From a checkpoint of a small transformer trained on Wikipedia.
Size: 9 layers, width 128, MLP 320 SwiGLU, vocabulary 8192, 3.57M parameters.
Architecture: LayerNorm before each block, rotary positions, no biases in attention or MLP, untied embeddings, normalized queries and keys, capped logits.
Training: a variant of Adam for these matrices, 130M tokens, 8568 steps.
Each number is 128 + 32 x the weight over its row's rms, rounded and kept within 0 to 255. Layers, rows and columns count from 0. The size above them is the row's rms in percent of the matrix's.

# layer 2 MLP gate, 320x128, rms 0.102, rows 122-125, columns 0-127
size [ 93 134 104  98]
[[144 150 117 129 136 130 150 108 133  83  99  74 112 116  21 141 120 119 123 120  98 161  95  45 170 127 198 126 139  94 122 159 152 125 135 145 152 149 188 138 132 183 143 114 116  92 109 120 132 126 153 127 132 136 127 120 153 125 104 147 138 126 134 123 102 112 149 110  99 181  76 136 157 150 117 111 123 177 153 116 124 191  99 110 127 182 174  81 121 178 153 149  56 103 159  76 157 132  81 166 101 136 134 128 145 139 110 111  99 166  48  87 116 103 112 109 127  75  88 183  92 118 115 141 172 152 191 207]
 [144 140 117 121  93 124 107 135  97 134 139 141 124 110 133 135 111 126  96 114  81 169 112 118 107 105  66  96  58 148 130 151  94  87 212 136  88 124 154  97 149 133 123 177 143 181 161 146 162 110 144  69  61 130 117 136  74  34  77 151 102 138 167 143 132 130 103 123 144 198 187 173 149 101 135 214 123 157 118 142 146 117 121 134 138 120 105 102 108 133 160 125 112 101 161 136 145 156 122 110  79 184 116  18 119  94 107 130 142 149 155 116 140 102 134 125  68 124 140 152 148 154 195 148 158 143 110 132]
 [122 150 144 172 137 113 132 130  95 103 166 124 104  69 101 151 134 192  84 112  67 168  81  90 162 181 118 109 123 146 161 164 110 120 164 125 103 137 117 112 106 100 119 155  76 121 154 120 119 117 124 109 138 125 153 164  43 103 100 114 203 163 115 123 139 109 146 107  76 125 113 133 171 115  72 142 153 135  94  95 183 152 146 107 135 107 128 195  99 143  63 186 139 130 177 125 129 189 142 156  83 205 143  92 124  96 111 180 134 139 158  92 109 131  97 118  84 136  93 133  76 119 152 141 174  99 104 198]
 [187 119 147 145 126 129 149  87 172 155 120  95 145 123  24 132 133 180 169 111 119 128  82 152 102 133 110 119 161 189 125 110 170  87 167  82 109 137 149 139 154 136  53 168 102  95 130 129 115  80  98 196 188 140 113 178 143  77 113 137 155 139 130 121 103  91 170 122  74 161  62 141 122 140 118 126 130 109 105 120 187  47 127 140 147  85 142 135  41 123 108 129 164 132 154 163 147 167 152 108  89 132  85 121 120 160 139 171 129 133  97 147 159 140 126 137  82 149  98 102 149  96 186 114 129 101 132 146]]
# layer 2 MLP up, 320x128, rms 0.0926, rows 122-125, columns 0-127
size [101 107  96  95]
[[157  96 148 184 107 120 161 150 144  98 108 117 145 118 128 151 127 195 162 120 144 128 102  77 129 126 139 167  55 125 111 108 196 139 122 126 125 113  78 252 111 128 162 141 129  99 164  62 105 125  99 160  98  91  79 156 152 155 119 112 157  80 184  84 133  69 124 147 129 186 165 166 108 145 110 159 120 117  66  98 176  96  96 127 183  59 131 132 151 158 127 128 180 104 158 133 141 100 144 111 118 111 134 138 154 171 138 135 146  78 129 118 123  99 138 105  94 150 104 156 114 103 148  65 107 176 144 110]
 [143 145 111 147 160 109 154 173 138 135 148 112 141 100 125 151 144 177 142 138  63 124 131  82 147  91 101 120 108 148 163 141 117 105 169 130 100 125 160 110 109 138 122 161  47  42 115 129 144 176  86 187 107 161  90 121  12  58 101 105 136 144 192 125 170 172 110 143 129 165 104 160 113 174  86 151 135 149 113 112 148  34 164 109 111  96 136 155 119 150 147 147 133 125 131 122 128 138 114 148  80 169 117  58 120  79 102 164 158 144 120 157 110 138 168 129 113 120 180 165 107  90 161 143 170 138 128 126]
 [181 114 139 141 131 128 143 148  67  90 165  81 126 145 135  93 114 100  83 111 151 114  97 130 144 119 173 159 129 153  84 128 109 119 138  94 104  97 147 133 121 193 125 160 201  55 129  81 120 167 133 160 107 102 139  87 107 175 139 135 105 152 171  86 104  78 141 129 154 110  54  91 122 105 162  92  93  95  73 118  87 102 167 115 148 216 128  96 106 167 150 125  50 134 109 132 112 126 141  88 139 131 128 142 158 148 163 108 132 168  96 150 186 105 133 187 143 190 168 158 165 130 105 173 117 175 113 113]
 [138  97  76  71 158 139 138 150 164 141 116 128 143 138 120  31  96 114 160 128 127 111 123 103 147 125  53 137 116 136  67 135 120 103 109 128 118 138 132 144 228 113 144 123 117 130 126 130 129  69 146  97 113 157 120 124 209 137 124 179 152 112  74 127 142  84  85 149 179 162 140 100 172  95 169 138 147 137 158 148 120 152 102 105 164 134 130 108 214 107 117 128 191 130 177  78 124 125 117  85 154 139 105 160 109 119 141 118 133 146 156 119 181 158 113  94  62  41  97  85 172 116 143 119 122 147 157 103]]
# layer 2 MLP down (transposed), 320x128, rms 0.0912, rows 122-124, columns 0-127
size [100 103  98]
[[209 137 121 101 106 171  98 153 152 185  78 139 117 107  96 127 124 122 155  56 141  93 102 159 130 132 132 109 186 138  69  83 158 145  83 148 122  64  58 103 206 117 117 164  97 182 116 164  93 150 118 145 158 146 141 151 127 119 103 119 117 123 129 163 186 187 157 170 154 105  72 113 121 156  86  83 132 137 121 125 111  82 132  89  92 199 124 134 140 115 147 175 143  78 138  73  95 153 152 141 148 106 103  93  91 125 103 145 161 136 171 142 118 120  67 159  97 144 143 151 138 125 166 154 128 154 135  77]
 [ 80 115 152 116  98 168 159  83 147 114 111 133 126 131  82 157 139 116 151 106 223 113 137 173  69 122 161 146 133 117 110 133 147 106  85 167 127 138 121 160  96 134  99 122 146 126 113 159  67 127 108 138 130 142 162 162 172 211 205 138 175 136  81 103 122 168 173 105 140 102  92 101 140 158 142 110 125  98 123 113  78 139 113 141 113 108 115 148 136 107 117 119 149 169 177 103 109 136 100 135 208  63  80 183 127 154 129  82 109 136 124 128 172 129  70 137 136  91  97 100 138 129 102 116  14 114 168 152]
 [162 121  45 165 148 109 132 142  24 137 165 150 122 158 166 109  99 134  74 131 156 135  90 104 165 135 121 123 149 127 101 116 134 116  78  92  90 111 158 190 133 126 126 155 149 122 156 120 196  88 185 106 111 100  93  97 163 136 194 155  93 140 147 129  87 164 116  81 143 132 162 111  92 155 163 113  84 142  87 171  95 146  94 105 137  67 136 107  88 144 127 151  96 186 151 154 135 144 118 124 156 126 147 170 105 127 124 149 178 164 146 111 131 112 117 192  80  92  90 157 194 113 109 117  78 173  90 125]]